Each number is 128 + 24 x the weight over the matrix's rms, rounded and kept within 0 to 255. Layers, rows and columns count from 0. Numbers have three digits each.

# layer 5 attention query, 320x320, rms 0.153, rows 0-28,32-60,64-92,96-124,128-156, columns 0-79
123142120132123143125122142100120137115126110117141135143108119143158125121148141141083128131129123142140106144097124132129135130121129108134121153139124113128143132096123136155116109124120139129125122117105104116114126143124160104145134119
165127120114112099111147126139100130124124100126149152139123132131130112125137121108127149107095104118090148122118133106116114146143121107117144146140145129107129119116106112120149144144154134102150125141121111123138127114113132120129109097
105109127110126122136138117118092135145176121104118149123136114121099099141118129128122154147118134146133142083160090104158113179111107125110109100141145111088126113125112121112139157143110176144147122168113141136119104122120101157140110100
072161074190132163103123101121122106133143116181095131152121077119088144128127133148133089149180137061133124123164102115165133150108126123117117148144113144151134124121117143155126118083151129136133112094134162152107157117116113127145111119
136148178097113127125139094174126088131113165085130123124140180102132182088182168131128139122085139147114076097153137141146094100088118126132126168119119108112155136117125132115079131137155180115093132163142109130153114119113131139150132117
132186113131104117106141116157100140148100118150153118111125127129131153110109095142149122143125086088155111123144111163098148124118130126179122120117124125154102149138111152154106112182128118151157099131132123083140139109118118135152096141
132151178136106157142156138112106159149132147114116156117141123100128155161145121113131113150093134128122159134125121140148106157091140142115130152155099140125101150100167117091135135121154139156116131143131124084162134136150118114148110138
166145129164157137163057138102100063089131102163157093167064100132100151079117137120110106135156122138170091162141152111098141103151145129172082145106128119112197105114095142123115130142148094149152099180107197131144123159141144175167130140
117151089148083141161184129106115109129114127094105142132160151148125127158159106143149125140185128123118105123102099166107120167122109156132128110159128150174107166102125083115119138076143136132191112077069128134103163151084128127163166123
126118103100153094126094112144176147153156149146182155190157139121148084169127086104117134108142158135114103136125113082144082098148091118124095128093104159096135098138103130077176109129118116132114123141098119150144126073069113126237151123
154134081169108061144080102135135118094097164099093145128134186128156135120125088115172118113105112135123091144068110131097140192089155101133135162089121148106118147140146103114157141090094112114126153166109118094135142138082137099183169154
103152112089132154137127188113095174116127128105116091121156131090099120041101135149119127101133086136146107161099117098138127080128142073160140131081086101100127135150136089181129143125149100089118198108113125119166154117152142163083061155
152103103189183155133129234165121147155117128136112098133131116186087133155129178135115115153145117126141140142109129203162117136115120152181141189188133053103141114143136100116111064205098132124110151118093104113108103160127128131177124153
177136116145116131148126069164158176074092116117133124141149120107135101117138128141115136112145077147099178126093132121157104176087118082148200109070134149091145119171104159163132158156163133123168124139125071185150163162123153099134183100
159143167131079131155118150081116127147059130072133099147136145098157144141113098148155145094097149148081091150126126131090125136094078134124129150160114127142117117125133177122142114123114172166145186170178063140145101074108088093134105159
140070155135137116126108096158091073150124170148114108122086134113169116135109131151074113130108110154162145141151150144138115156124108107116162101148133090107160121123195131095091125146141134142147083151156128138111142147072123125147146105
171102123111127063150097151132131147115102137166163153130140171102147109121121127139152153111138136116116110131086133135148122137117128142137154150128147131126140100156183108145134137202138123118127130128150146127148153111135109157113100166
094148137138103112141148138113176115118106139107158127126110129126120142136105087120120146124123118086155121185158136114112119130158125112121087125144128130105105156123136141097148138153131130144119149121141130118127114131111115145132140141
103166103096102114122140114119124091132119144094100095151101105140100116138154080121158137121107141132149088154140133118138126106143110139099082129154136096149106137129125156088107118097134133128123114160138128126126099121125131122155136130
097116125129134107150143124125121121172117095117102101132153134164119083117142115126126132140119106107146109129142149121110149117122114117144133136152122116125116167114116164102119150128107149100149119161150153104136171115129162086120146141
107086114142072136135117165131158173134104083087152105122128118148106137153141107143135069094128155128109154145121136151089126097129150112120179093079095155150117128114133112122133151196128122160136128075097120119124124131146121109154140094
108110123141123112108145157131149112133105167110144147132133135105151164114097122131127135106116104118150122133117079131110152123118149146104126121138144121137113113141143109120151160082146125148117125144121135150105147148113133136146108107
066073117183120114161165150146099104073134159146124110103093101145162125124151174118135146128074122133134077104114118152145160089159165146150104112155108093095107119129117116076157102146125100086187108080128175158125140106117154143119099140
101101138138150140123149132113129122144113119121120126149124110132144114122114121133122124126108135130144116115130126138157122120115144129122133120130130130138116153141147121128153126124125164162114119155124113119124148121145127141120129133
100106138126129123166153115113110153141093139116105109107142109181116221116155118066125119122071069103176151135183093130126085133118150169153136156122113109087144131139104095105164117094174148148140178122154050155134125112161138163124166121
126124174117167124085178116133135151152117141103105193141123134151115153103138081096148085122100141127106084140157149124145105101097154151121146110160135115149132125099121099099130148070133120161177149143095142113122115100131144115105130122
082137170172201177107178170116194085177149139173111156066113115155144137096154133103130168108103133112131140095173141120164150125189155159145094156164140135155175151127157157134098113136092082097110064089112145165074142179140148113134113152
160133143167143162114083070146142129161157142089122094150201099102120143099157116098122113106133141094164112139123131085118148156142151152118111135084136144154124075120145192169071148100115116111141109126126103157089131172092172111090146126
110100077118143101175074091151121098181081113154067107140086161118138139147109111146170093172148065137104056090149094095155156087151150080089120165129138074126169142162122118158119134141144102176144108187131098088146132138119161182129145128
117134129147163121140133131148159118110122142114097118133147144120125133104132108140153142139073117145136134148122110132111125118126107138153131110088123123096112124118127137118126101136114089164119130127125142126146128112099096120105163116
119123112132111145114114107120121129123138110139135142140119119144113110112121157144133134113130119107118160144147146123128134146110150108121124129139133130130120142107129130138127130122155147094150138112145138137141114141158126155133103109
109122125142108102102106134133094130126099118196137139154164092125107131116125154121137164099140152103152124118113110124132130154138141145129150167110156129102150103125139124128149147123141119165166119111131128126110117116133135155091113106
105121139122152078154148075132153137127157087107134136098153115149148119127136095107174148106135128154131140082147088095112119113118092096131136124188093108142155138102112119123083132134099135102157102114116147135097122138101148119156109094
146116120126101138147110174110135146155131066142122137113152125091154133145121175151167134139097137125128103170170182133117129149140141150112107174116116108108132151120130157125138147129095153113140117097103112100097114168143110089154141108
146147159109149077125159087108126122138105149147141146146084160156117120131148130133132100126136119134141124131116165127153149163138171129174141113126120115110131112143134104092133112122148116140107147150112150147148139145115139123156133105
131141104130103105116122141147114144146154147121111108095119118145118109167093104087126112097130154147146152146168118147105104182116107163155145122117157170122127124062142099145103161121168142119126149128115170098155140122132134130140125127
126160111114104099117140138079194089125069122153167129215082103104150101147117180100128171116183145094193134091074124094138102127147180139136155123098122087107223146167119116131227093115198113114114176154079138137162115127151089129124167103
120149107114091067132158141115142126151098109051190097144119144122194125081113141096137144128112105145100102096174165123152078158111109105125123171072089158107158143161145148095116132124118104109118189099105078151115093129145172094158148129
112134069137125145136127150110147147146176127127076129112160127111157061164151132133126094097213169136104130110207152098141060100115156114077140158147096139156092126111159081071129127103153144129121111155115142126100127176124112129129119087
083109104089070116158136093135130136091162072103095133100131201118113129147196122160139126135120144143107105106136098152152117136112116131103169102055120072134111133162139133146108144148111155073150099142126194134132108130091135112105155108
166106125119120099113158133114112137160121141145125146126096134119113152206161149103161115107181098115175154094122129146176119115105163152167121167096112114064149134113140167135150140076118110118062165151150170146095141181128135138142137084
105105108137097145124121151116163132098111100119157178116152149139090108129134160097146144170110123159138103126092141096133112134149150136110113085094132121153118172114160149142147094100121127129154135122129112151152157068077068108120067119
095118174182216096146143111071100136119146115154126120086180132117112143221099149147132153110168154153137172136146110111072134117130195161126111118155159100127178087087115122082154125141174073074114126173087105150166095096106108100102142136
061121091109125126096147146130149114170151159158101124145139118114089097145132162080121147103150102152095146076117127129144118089116103128134071059165136089109097108148129119091162123152138153124133137130183127171095151130178076128107141109
086180137171168120128153165086159105134196168126096173103117109104125119118122121147179147123122109098166138109141095117154147143166089156113096091123097108138115116142094112083161097097129164111136141124124066131089105077126138133143116088
149129097098113143170102142107111139129115133168101152108107141119150136104093161165123131154149126108160147110126141109148113111139138134132158150180153144137127138113130120146115115120175132118151182101141106140084133111134142145132111133
097175173123134123100155127159136148091135128129136126111136098115133104134099105104178135175116136123099130119150131115116141117140116119093123125118106142113085146106115091118109114109076123141108121121159144119142135132115128101137106104
133125127104118143124131121144111074134119127092126120132130145123138121128128131128135131133102121140173120105125114132134130135139112126098108115145106165104117099125130134085137107108139131137112109125156097144142160165103149112153110119
097123110123146148125104132140100114121086157149139099116153088134153136115109102150098110139122164140105111113096134168121113103124105101144169117089108135124101136137138132123114108106127143121150122139155119118116138077134102132106148155
127100093113143123117130103137145150098174122170142177128178180165083114152131141131148116093094142141113156111090097146116143099142123133158153122167091155127142100144122150133161137151106132180160074114185104175117114107149127129120108111
146140134121121115092103166152103152141104107130127148111136111156085133150134157189131151135108130136143144114148140151145154115106162116082145117127115127129078113143133167119108128098170077127187133111133126146166136157102175131105153140
079109204075094117113121122153091125115143128125139116149119124141140174097134121131067107066116125155141093162119167144161124158168162128144147106132129122194137126125120072086140064106118126146106136120094115051111156117092112083124120100
117147122165118124120086142183124146139137117134108132125139151148101107123107122149128114134133141123141122136123124129113123115098114165141162112126114167141118112130120142131133140116156133132119143131129087128149147104135121123146129132
117103137164119166113130176148123104128120142132132140119151107171115160084098130119141119101095106118130123162090148152124172116191121103162131172068129138133142134124123107130120114136093106106158173166131124161154100155085129096089107142
129106118145079122101110112140083090152083146134184091099099137094117175135109101115098096122072162099069102122110148152150156149124149095138164102133131109106101105148140171130094131115157117134173136139157161108114137171091121126097131116
156158128168183144096150102171124124095088148101126142132166142138095144099117123131076171122118136102161069069140124154096155108120122179200088107188151115180136114156111115152111139118147116151099083105102167151110106083109068130052130115
142174084190127144145116152129105136206114122131110120135163157056126161118087145086070089148125153107123142125133120112128070163148135157130109101162162129102155099125134086108114116157117149118184085120151134099072099121117080141114115108
174165161096117170115128209150099150117106135122112128140146177132156119097084091134162137155152105127198091130187128116131135145124109130102170131088177087163110108144203171081111148181108130202092174123156147143116153169104159151133100082
122147112152126127132092143120160142135124146122131150142119150140134149129141121100133135133095137097111070126117146132141121110106108115147145121118189138139137138116134109101095101121152118113100095137126154170138124101132149075091137140
140125123133119154114136124131137141116145144117126091126125101149093141112134112153112112117135092115162173130113128150104143153122117124101136159127091125142134135101128136114128138092118115134142133128085125128106113157121135129150129136
136131134181134144100120121128101105102090136140124141169109098154132148144100166111113125124119122136169135114119118111158097148105155145115120179082113107119126131107141098138138167128117124157120111113159141073114075092125124154080105126
153110110098129138148107153157117176083169080182106099052139152092133083156084101122109124112135128149151157157126125102160125139147150119132129122137127121146098087145180087142120114114103152094137119171139118119092100142126121145190079105
126103129110132150117163120120120114130123097118121098136131138108128138100164131115154117159146162130122100138110110121133119157091129096139098155157113133155134102141127117107113152143100136092092139128169147124131135135140118141148140141
138103139166119122109124119128116143139164161126123131136109142115104093158141138124122120120132084090171175134156173088115181109137162137142154128124095175102075088128077136151150112120160149143125109119101116122154091180106119094113100103
122133124144147123137126126130109103127155146079175129105144156138134142151130124135158140116100111152118130149156158161086141133111139133138149069125115168130118140153153150158121112131172088125156122100156121119153163164094117102125105107
153160155033113151163134133133172111088082090148150130144176078176108148032128159187104159135139100091121106073120144152123123150151110062127139118114080154127189165135121178090222115174145140098116139176061159112144106172134085119079143146
125157103123166103125116123113150106191099188115086132112157120115139111069138078164126069076196087099123116147182098127164147131096138176129141132138097140128140108121160129209186137106113090168119123127131152121080120164134129072114134123
141152126128123106143177084075195137129166119163168110155146122116133102135111078134118140080141134133103135111161149114134084112114117101126097156134109105124164150181107136131126142169154125129074118154171118124096144124149137149113151134
143125126125101083190124107127100129181172097089100123153131128142123151123075144157098110154091140140119119106135108141095119116099164140142138160085103143134102111143121093147116129144137106086124164113103140131085155140130111067151163155
171084124117121114130095131112131124105123139144092110146099140157103159160128083102122142130060110110148150137119097113113156105108072113138091146106119099097111096092126138150122103153138156123112114128124109129126100154109171135123158128
125122102204149105147102142088067158166087145115142182149149107134144088153124144150137190131128100052127112139135143152138139129119142150109091131169149169119125122115139109134132138095133124124108133163092147144139095114109156154147142115
147139122113115122066147098139168150136131133085161149089125082148156177131103164146132185194092085101150144133095083162139135109164122150070163136125165092152144137142083123062148185168112147103158158145131197129130102136142041080118148117
139129096130132109146129099127134100164153087098093154167139119158191166126129138140138163102090128085164093140094139136111149173133170146124129132130121150141125113121166115131152142130113119107110169137137161091153101122130120111158176114
133135115104115105159113112135112092122134130129096138122121106140126132124131141127152120106111087146156120111123139150099162132112116117107164095122123107103143090123111096125122151104152164117142131106063111126111130175129122090114070118
138170119097122132122105155139131130093126097138106151116101153159169141113132165210101149130163071094191152135121125136116152137138094098172149138111167125112142125108142155134138150124172133116145156125116125100121115079151121132110151170
118103151128115156116132114143102129145162087071162118085150153112122089191171082129113099149090127160071158115111200123101160172091099095088072078102115137095076129142132071156121100114134159147126135123173159141126120173140129110187079096
093136117102146178147097113098133112138162123119152143106107122092157066162155124098113150158140133145098102160159154131126126154163093102095101123109168139108126097141122151160143129160172179122153089138139158101136186141142151144133139132
146106140105100105151123138146179121135112141102120129116182131165144136147141122145104125174125135135088129099130157152099125114099136118116096108156092105098122154161166137095143114165129152122148141148152122111094151116109149129116137120
116183161074132112123208094144088141135129148146115165122143133132108172165180076097143128071106137118137141111171164121118100124164205123135111185112133122139135135158108116135130139111108145130151107084135047132160139114104150132096090113
121103124102092130136144139146123148093112129131111128118129162153142121113135115105096149129104086134150126116114138152138102143139104133124126129143118069119148105120142117145128143104154090149127152144121116171113140127143148127165126116
104149131084130126131138115115154136089133129074123099201086164073123117159144142143137138064095149110160153116129136131148158109110096116162130145158149141174164167172127061158114111125116169165168121156121136124086117156134123157113107115
081110132116116165124155120149124097153109118113134140137125144108117123112135154125138087116134148135159088127135154126137124138145125106115119098143089144148153137142118138107145145149131156160100150122135107113164135108121140150136133142
154127108113086129155099015108099172099133072094116120116097093093133156104087121143092106104112156134132130127111140086088124137174113136150145106126151146121116117148125128174199164088126137073107180131167102139164140142136152106139150110
135117149112098198140115121117090119136140157161141125104151073117103138129108102168138145126074124167125155073157135125065126122136153122120111135122105104101148094104127129140102116126121134106164095115131118133115093142137116108095143098
109117159141104171114110125118137157141132114131169118156114120077189146119095120124150110108092179122141155151142166184126122203146105118145154166151116142077088096131135125121170119123104117155099125131118130113126132127116137160113119098
096113093143137162121172117126102120149123154096151145150117152098083123132123128115109145127113170101123130131115122176115132155132118125123167183134129183205143096123106136090110082165103140069113156117138101133160145106126145102151127121
172098109152081053125157117153112150189119169104159084096065135195114151152145103140165087110110142112114117090158210144105159119125138118147109151153126128148118158132174111099096125188138132174130181122118136147134152167095110106125112172
114110128112136124114122150118155121153115135121138142147135132122124157123139119152114113121118129128138127153116106122121121126135130099150122140107115126152143131122113137156142098106127125143108134133116151111129145125101125108103142147
140146133165120125151122111143094129103142121129102131145120104135118121117129130104130134148153119140129157103121138118146134156128118139087122125136138111119126121139134120133132159150130136119147119133129117136132125139138122134146122125
140145152137141153166115136148110137089146123169128115156122096095123114086124132119127131138156137136151136121151137116138125150115108114116121134132145131149126102103139127115112096115100148106140138151121128129130122112106113148145124134
123114132108102135124123125124135120137080114152131180076128142129082140135136117123088148127167105154119127141135163110114121135141130123116158162045095132135118115091112120175095147168151126126115104135100139137080114132179149163135107094
146136128118098100123147158141096193104137099134103137090151150163184148149140119139116128122151165092137129127098147114116130140106144110136103174156143113120109095156126123100130134109123116121131137136139135102148138105101150088165123109
145121142083100134123135076183153143133142148169114116124126191159106153138092140134115155134137085140131149174135112127151119131139176142137144171093083112097105099137106119088090103186124155123140146140164092124188108099091107159135150177
162115119115155098137142141122143122143110116104136166081107114086122112161161106136148137162139130158172171119126123091134141122147145142112148120117100092121129113107099071168124133085131138143124104130179081134114122120101181124138125129
179103129100149133130071121070113103145113188105098056166136112193133115107101184131123130150116150117109079113120092161084133165102135114147125143124139161125144175128109166092147144156145141136154124194069188132083184149127090103085172083
110167075115091129127138144131101136150114172177113109112108134114123168129094124142139099156183175102116148104131094123120107165122157083134117149124116134125110156080140143148059075159127132133152145131104194103115167143095108103176138100
135115142139156141138134119163086162162139110152111084152164087142173146149176095163142141159175163136103137088116106150122132140132123129104152131154161086110110155115105104072129116141194109151148134136143097090162052166086112150136122127
117098153099106085108142107129167174141186112096104125126151108139096108115128140166117111142139139125062155126129115123095085133110134109155166109083146115142108126163086122079119109123183113152105144090104157147157137149080090094133123110
142158130163138138163132111128132126109123112092101123156156133169088129151111100116131098101128094118136109096133145175111099149121135123133153124123160133122137125133141159117115149190135074119098144104096148142182166150141109139148130148
139179118181115189083120077134153112100167096089123170193085100078146122129114079125149112146122119111080107094144127138133130050159121127134147132162112093203143130127135133078150130138112181156112136107104152153138159217132102160118129117
157134196120133089130118099115135139144129132138146083146113154132192079117136070111146141094076164179106125133110131105092126180114082126130092134144129120135128136106153142153148156114112117161162136163151139125112140151119166174153116110
181123099084095106160160124123105157110132158094146128084142110124142177151113089183113137177121113151150130132108109111145116109124149141144113126164143120139108122183116133121102124149120082129114135156135137144156106088136133094162151139
099130134084113110141097144086107060126157143106117139134155118109143158132120135092104127143085129118148132123090124137095137127099126158121176112141131099095143140091136115125185173151151111121099166133142161133110123144106169112075156113
167134116160114119135127129134113145118153099102108164137099133134170129114122138153107120106109101106130132134138162141150145098141117133129162138122141135123125119154126125098126138115176142147139147125150127142116121131137097118136123107
095125113084137141098177105153137126133131151118143102109154157132130123183158092129163147131129162137092112124131146127101118135151129105111072110168114145152104143110103120105124102144114142115114099129103163109135105137118128113089111135
119107156109124151117117107139134119130144117102165113128135127120093146154135103118112147172130149138130112170151146149104142142147156081131114113119102125100113129111093147151119137104089144117109147168138173072134138146082213104147104144
116116106112139149124160129144107154143121138108139125107164140137148112144159101137134121173125129121100112135138146127141122117152142114131159103116123145112152146156130127136126108122148146131166103147140133141138118115151108125140146131
119136154085148073125152157130090120140141118067101131139122134153143164138119097141149129118115151126144140129129126138082132113116118123133168132139165173087148117108124103102104097152114140169171132075109105152143133110146124127081118118
124127125107116089124160110121151152141170118156137100135117118180086124141102119112115130109127148132111125117137129156080124100119139109131149113091155118138074141190131136108134137116167133153111137147106109138141136114158144129129113117
148139133153109123138142136125094150122108129080139106112106113086077147185120131130166156118156172101081167162131102110102085078105127134119144129127146125138140113127113169106105106162137104110167141138087144098108150142156146178121171136
107138119142137140131140154144147103127104125128113129140077148127120107136136104133162100134117136124157108129113126109151137124106139138129149178136109125127157141163143123153135125132154161153078117152142112112172140108100148100125117138
145122151085120144142109099112153147165093099097127122119113113111137155123127101121151126109095094089154129088079113118089105141167118124119126131113101136102152112102125117095184104126113127105139110136116109117116089106144144061117137161
158111123087158131151147081173172105120111141133108078119150149072114100128156127144173141098105150129148102158137162124108138121152160123147063170099139084097127136099141153104077126133122126133114148185149176085140155130100135106132157145
131088130107135159087129166147085134104099111202158117110155140156120126143157090142170138119155125161150122107079114126127075135183107139113058156189141141152130121114148145085178068170105122122113115087110145138121125087112139182121134169
139142138154131120124155103137100145137195145159104101147158140085111120125134157121115105124153135102134142121146103150143150117137124127122161120135151124128129086122121132125095118106120137138153112101123137153153129094085145137156110133
091089088092111101116108112183074110140140089168158110131096105121067045092111061108105157154147168129153152180147175118152120137141104092092104184148146088079116056138115116086114107151106151119090112151100255106169082102162181157155163113
122126125144155105180112135105127102158126150121124112117086118130159136114148105108120107084102173112069109119108145100124106136084123127150129139093129112112125103138127145149117151139108096134107097124139118104148121167131121109107130096
119146142108086154105130113137122125105120133167128112147132117094136128147117096133124134141143124148133173135134126122124148143135105116144133127141101121100136155123129114151125146117138125105138132142095126144129128118096144153131110162
118116159144137132099118155094105137131120104120149154148126147153128117141096158114105090143123133139159150173112163111165139111115120136133142077143118109144128120109126106128093156095164116142142144106127131146135138097167134119181109128
108095158143107145130148087134147192085103122104083139135108077101109077082122105135109088116123144075107125170107075157131151116136119089122140122053139139092102123137133152148119067146128151111134130088162150111115053108136088171110102126
109119125092084147155119128141136122146142118108145137160111156135124101117136136135164121161132132165109143151124148114112094183124120123138109136118150118127125135116106149139139095138123123142098127123135113113142133118121127097185111129
154137108107185147114126136129140150134101106134147127162145126138163143100146129139149080109116109115123104085164120173110120119122107141110118133155128137128100116117126105113119141112119148141086117092132087124137113123116134133143141117
108139112099148152131099193136155131128104148087136111096125084108143152145145140125169121147132157144088114141124131146080120151110109132143147102062146192131095129155144104136152108116100143109144132084163128165142104105191119099115138096
179167160096120143111125130115148095142107093100160133172097091092127136114102150145174153134144112152151126134102155128166104143163088132105136097177155123130167170149104134123154095119125168123126107162089104117122112120128146085136129167
124103146080186159130169138096137156187097161150108141142122129126141135146138138119186084132167081154149162121125161108156146132144147107094145141143086122157159122118126137140151135095155110101106095161100168135146149128134157112102154169
142115153104146097131143088133118122116128122147154118122159165106140118090110100147140163143102116099135125122116125145130121131126123154091133159156141125135173129170134139129111134156168153131167135087155123096120111132207132140143125098
128168139162131090121163153123086122132115122143095133085104159108147123147155160132155087102156107106178142100112149111103096101126092128140105169105103104180113153123143096120131092113144126109117148138122095120114140160107149134162121114
140136146128064120165133133132118145106081115119132124130130143121140128101068151097114147183162160114132129125139097130071145155146151120161157093153111098085141112086135122108138077095142144142123160093150113146130139113165146168094134180
112115132213160143152049077132125083169117097115170189133105071141125118134164116086140134140161127108130107138112157113146128113147156116148142140124122120154126088138110131154130110149163126115100149113167140157077186146138132099137174112
078172147150071146155117136130152090191129113154149142098153132178137147128116148145139102136122104153109110128133137157125111161154108118087104189135091177148162180099119100157157142115102145119157135127109103192126105111145164127066121180
122146115120087149115131094158116096134124148067106123092099107097105149134137169140160172166138169160118140147110095142108121151135142093123152155093097102127131135093119149133074109157156122146135099128103131157189113134129118119112105125
211151139124163141136112114078146108097130093116116135174113155121090110120144181110146116111110082118134139103110169159111144104168132138124111125152119138177133112149127130112153098127159122119083141109121054112119074078143160108120131178
105142145142083149106118138163111147116109096114106142136119123090109137105134134112140138111094141104147128177130090116095129112143140106131152147129144131083159142072117132128141084126190114103098149128145162133103142083116091120139125163
123110115156160142108110140149151121133116122136149115081101155129161108190091078120128165159094116124115164084104138119112098166111116137126137118116134147138138087150114123148121121157139133133153101124117138135163133170152142137152127125
077138107155145129152098129133115125121173120123123097106137133144086081114130155113110190145122139162107120141141159122124131158138135090120145141114126121097094123101107078123109125130159124128116132145090114098123138123134089171134127106
115144121090114134161178097137143091149119078116140119131130142113128116118158112152146145131120110127138121150132129128123170162116132118153115115158114115119140124130127108123131116160153149114143117127163145098130107144133125084112134117
104118139095157159148112157139173125149145169123109143147138125130134113154081120133152083149087127175092152155087113108108131141080102098115154132097112141145127122130148120119122114145103121126135120121129128117088100136114118124093169125
151150152148117125110153100142127150122107130156138112173148067128154164129156109114116109116146117104128138132107134108147129171123103121151167154180096108119111132163117140167134158126137115136086120134159167135138128148137085089140104111
136114140141133097142112117117149137104147107163162140153107156130179098125124082145125152105120152082100101142222136160134150143171135161134114181102153141143138137130126143132140056082165127153090147110123150146115101187123152170119121163
091138132120166129149135141113132115151136132152138083126133107128112161106143115133156114150155126112114119105114122112116106118091126125136132141138106132158131116138129147135154128136102144160105098120140104125118109137152129103134141116
160120123166140085105152091124164107148131136113173135147108154118126118094146184138169120114177124107140133148114117120071143156063117143166167131128130098128105202119075153152162086122169151124130099106109110109113142087118093100168129104
070107121099146151138126110144114122103152110152113119162138108165111127105146125129142161108128120123130156146153105119132098081151164160174148160133157163148152134139163082141159135087163140116134172126115098099080152178116125140128132127
093088130132101114129125145115113123161149171151116112124113131131131137085150152122115171114116154080087134092158146141127123115081153104091132106111158119101145118107130163087132121133098130121087119102170147133158112145108123124092131146
128118118139111109134122088130111111129138162094161142142085145144126118153131144150116111134108105136125122128129133142163141112121128090143145132120107133172125138088109178161142097158123153108132152131123113180108082131108173163101148137
152126113122126108175128099118138115132171124123100145122091192155124138124085125134112123134133137100128092149139079144085147104079112137143140092109138149140122116164200181112109141178118141152143098105113188106149153095103160126163124136
# layer 5 attention key, 64x320, rms 0.146, rows 0-27, columns 0-79
122119066130134121114136119084110135130092113114095113119142139097129084115111148143139132122130101157103094113173152150186125114146156120148156126139099130168142131128134104095193109105131157171187127120111131125077122118102128138150135105
152127115106141126152149117127123163151158153119134156098101121126145123109094129130128145095136151145117155112141122147122119150129127125102163124116175135106077106150132151118090136136142103152145135118133111130128122128149154119101137173
147160144153186093112128130160095169107103134124141144133121113095108126142138148116126151150116132162094153079143122143088142166131094167165145102159117159142106113129102182148090169158082101103119159115119144114137140127129106130119133132
132145133139170149153103121153094135145136187120102131126118148097160125129154134169130137120132105145158129109153135143137108124075133150130139098127121139102152075163116193145118133150145146126074156109115184119138128144127128122131170123
119150136127125158112098129133107118170118137139134114130105115085097171114117089101103122124143156147129108127151154092158129138109111131102122146150134147109159165139114139128140128131133123133139117102131113135124133110098115103176119090
113114104090143162129162136128129141151109113142133078132124133152108145180103157117118145143122136105152138140181130102155130134134151084148126096157109128137142158147134173107111140129088120105146070148089152132134118126151155128140156158
135123173174102105130162116104139116148136140127161134114160125146129118148105118095110113096144132122074129148146127165121135105164095165100135136145128063181112131114157127089115112164125189075101119163105113068088108158130173076165144189
111115124145130103113157101115128150119153128140140116152151113120114111113172146117121130181105134124124133138149125112132065137112146124130132107140134088193152150109138104083175140183119121153105103159099125134108140150125134099151116116
118110127154125127097108121124076096131142107104144111089105139089110106134154106101120149102104165143150135177102125174144127130119109103156126120183129157105121154149121083128084082119155118166107097116111141123103158187143086148145152165
142178149114118149098090117118106133174095121114157132146112123118112129137111122115107130157130122161133086162165099090136110127102113137116148123103144149122110061147127159126121086117179117144139129094153135119108109078088099095090115104
147122106109130148179084106113196148126166166130151115110133117051140157117124089144109137105113115138101090124156134103156141177161114109126154145149094126086131132119133127103134155116137099139138110115135119119130165117137141148156147131
119193110137168132100135107128130125135110114094115123127148113095077117179147110124098135094170100102114108157140132143086127118145115117128149115121101111132112136146159117087089143100124134141134090134116123125122117108099137097081127130
138134119115114159080159137120155136120082160174128121163125133128121125131032123079119145131201142160118144115112103117177178129124121138119101179166148100112115128096108158111118153123115119105151134116129151158149113103173158141093105120
208135127139135133131120125120127107126086116127124138116115131155151142143134148201137094160114133141106135132122154145138111164153161106124129133110041132149150097132135114096151144165163163154126176132121125115134116166108128102111197107
103153106125157100123124094119167132118113133111104126141134169123144112155108144123112119152113110156085092107163107100144158119160145141137135141133122130152101125139152099139130134180141124107112152110166115145121116131081139144147125136
160134103124148098163143149128134131136135158117111154086112156154148117139129076083124152107113097074076149124103179107116141196110143082117155124119138118102144137106145127170158146134127121102124120143124159112107129175173082130130149163
137114126133082103140114096110088125172149196104102051111126123076172087119093126123126107111130193102105099138134143120118122132115162136126166128122128117076075127131129107113176105118090149118128152143179137118105098168111134102156103114
094139137088101140114143094177108131146078123144144159134094132153156165092127134130108146125120149111108128181122155126086141104083160128098118154111145133105111117151101135140095132074116101105074118169091129113191117106121121139150176144
168150143117080088149117123120147191146106156137130136163186117136117127138143137104109118135147117140135093124169126118148146122171113116093097109121131104104127172167111175173111089046112133090142150130173110132132126094170107178154119117
102128096152127124090146116124157123129105120125142100145133111100156137105133147124145136110137130138177131099132115080145116143123118164163188164113130094171134147114105138124169095139138122149123156123114130147137134125123112173128124138
142102136146158103151142110130155138086079118113140183130114080080101174114217194118160164106153146124125142096098133125166102073104131144163127088157143117158124101130108148102103146109141107082156145131163114088157146123144123098118160144
133127095111130179170135102146158136105098155075092124120131143130109142162146177175130116123134135134122099136163148074133134152101111107140121163096149165126122146133143142130133118141111149120128160115104103122123175148131127123112092156
137119122141113098173078129079133122130079137133148138149124143078105169176097144128179081114134104122168104117136123104151137153110171097133112114074149125078087130087148110119096150078103099097104129099146199154142145161091098158110160140
115142148143138096121123145104130115138093099144125182105125161106135130113135110162112138156087132129141111143139138115149114157134134126150135098091125127138138129131091103155134144114152123142133141169107139135120105137164141121129119118
123133144126122110088117124080136110095131113127135136115117103123094109116144104107147146111104120123162135100110117115113081119119130146124130134110146073137114121158139142113090120108126160100107188100095079110163118123116145105137127165
161154122130103129172142099109117098149138091164061141124141120141133123108118131098099153173109114119109109109100098132136122142134170072135138109134148155136158084112150134114118114075134134149158120109149123089115133140112119140122102088
126121128116162074126154109139135134118082095081169102115105073148055122109137144114086139157085134225115117088114174177164103149149108118121083110102087084110139156136123127076156130108159155149103061124109159152141150110088149075137139100
166109135116096167160055148125136120139119089083145117087128105151141166079149147105156107152109150138151105108148131122128141123123098132141104128143102093144142147149099115109078129076109137094109124153090144170136095125113132165138124112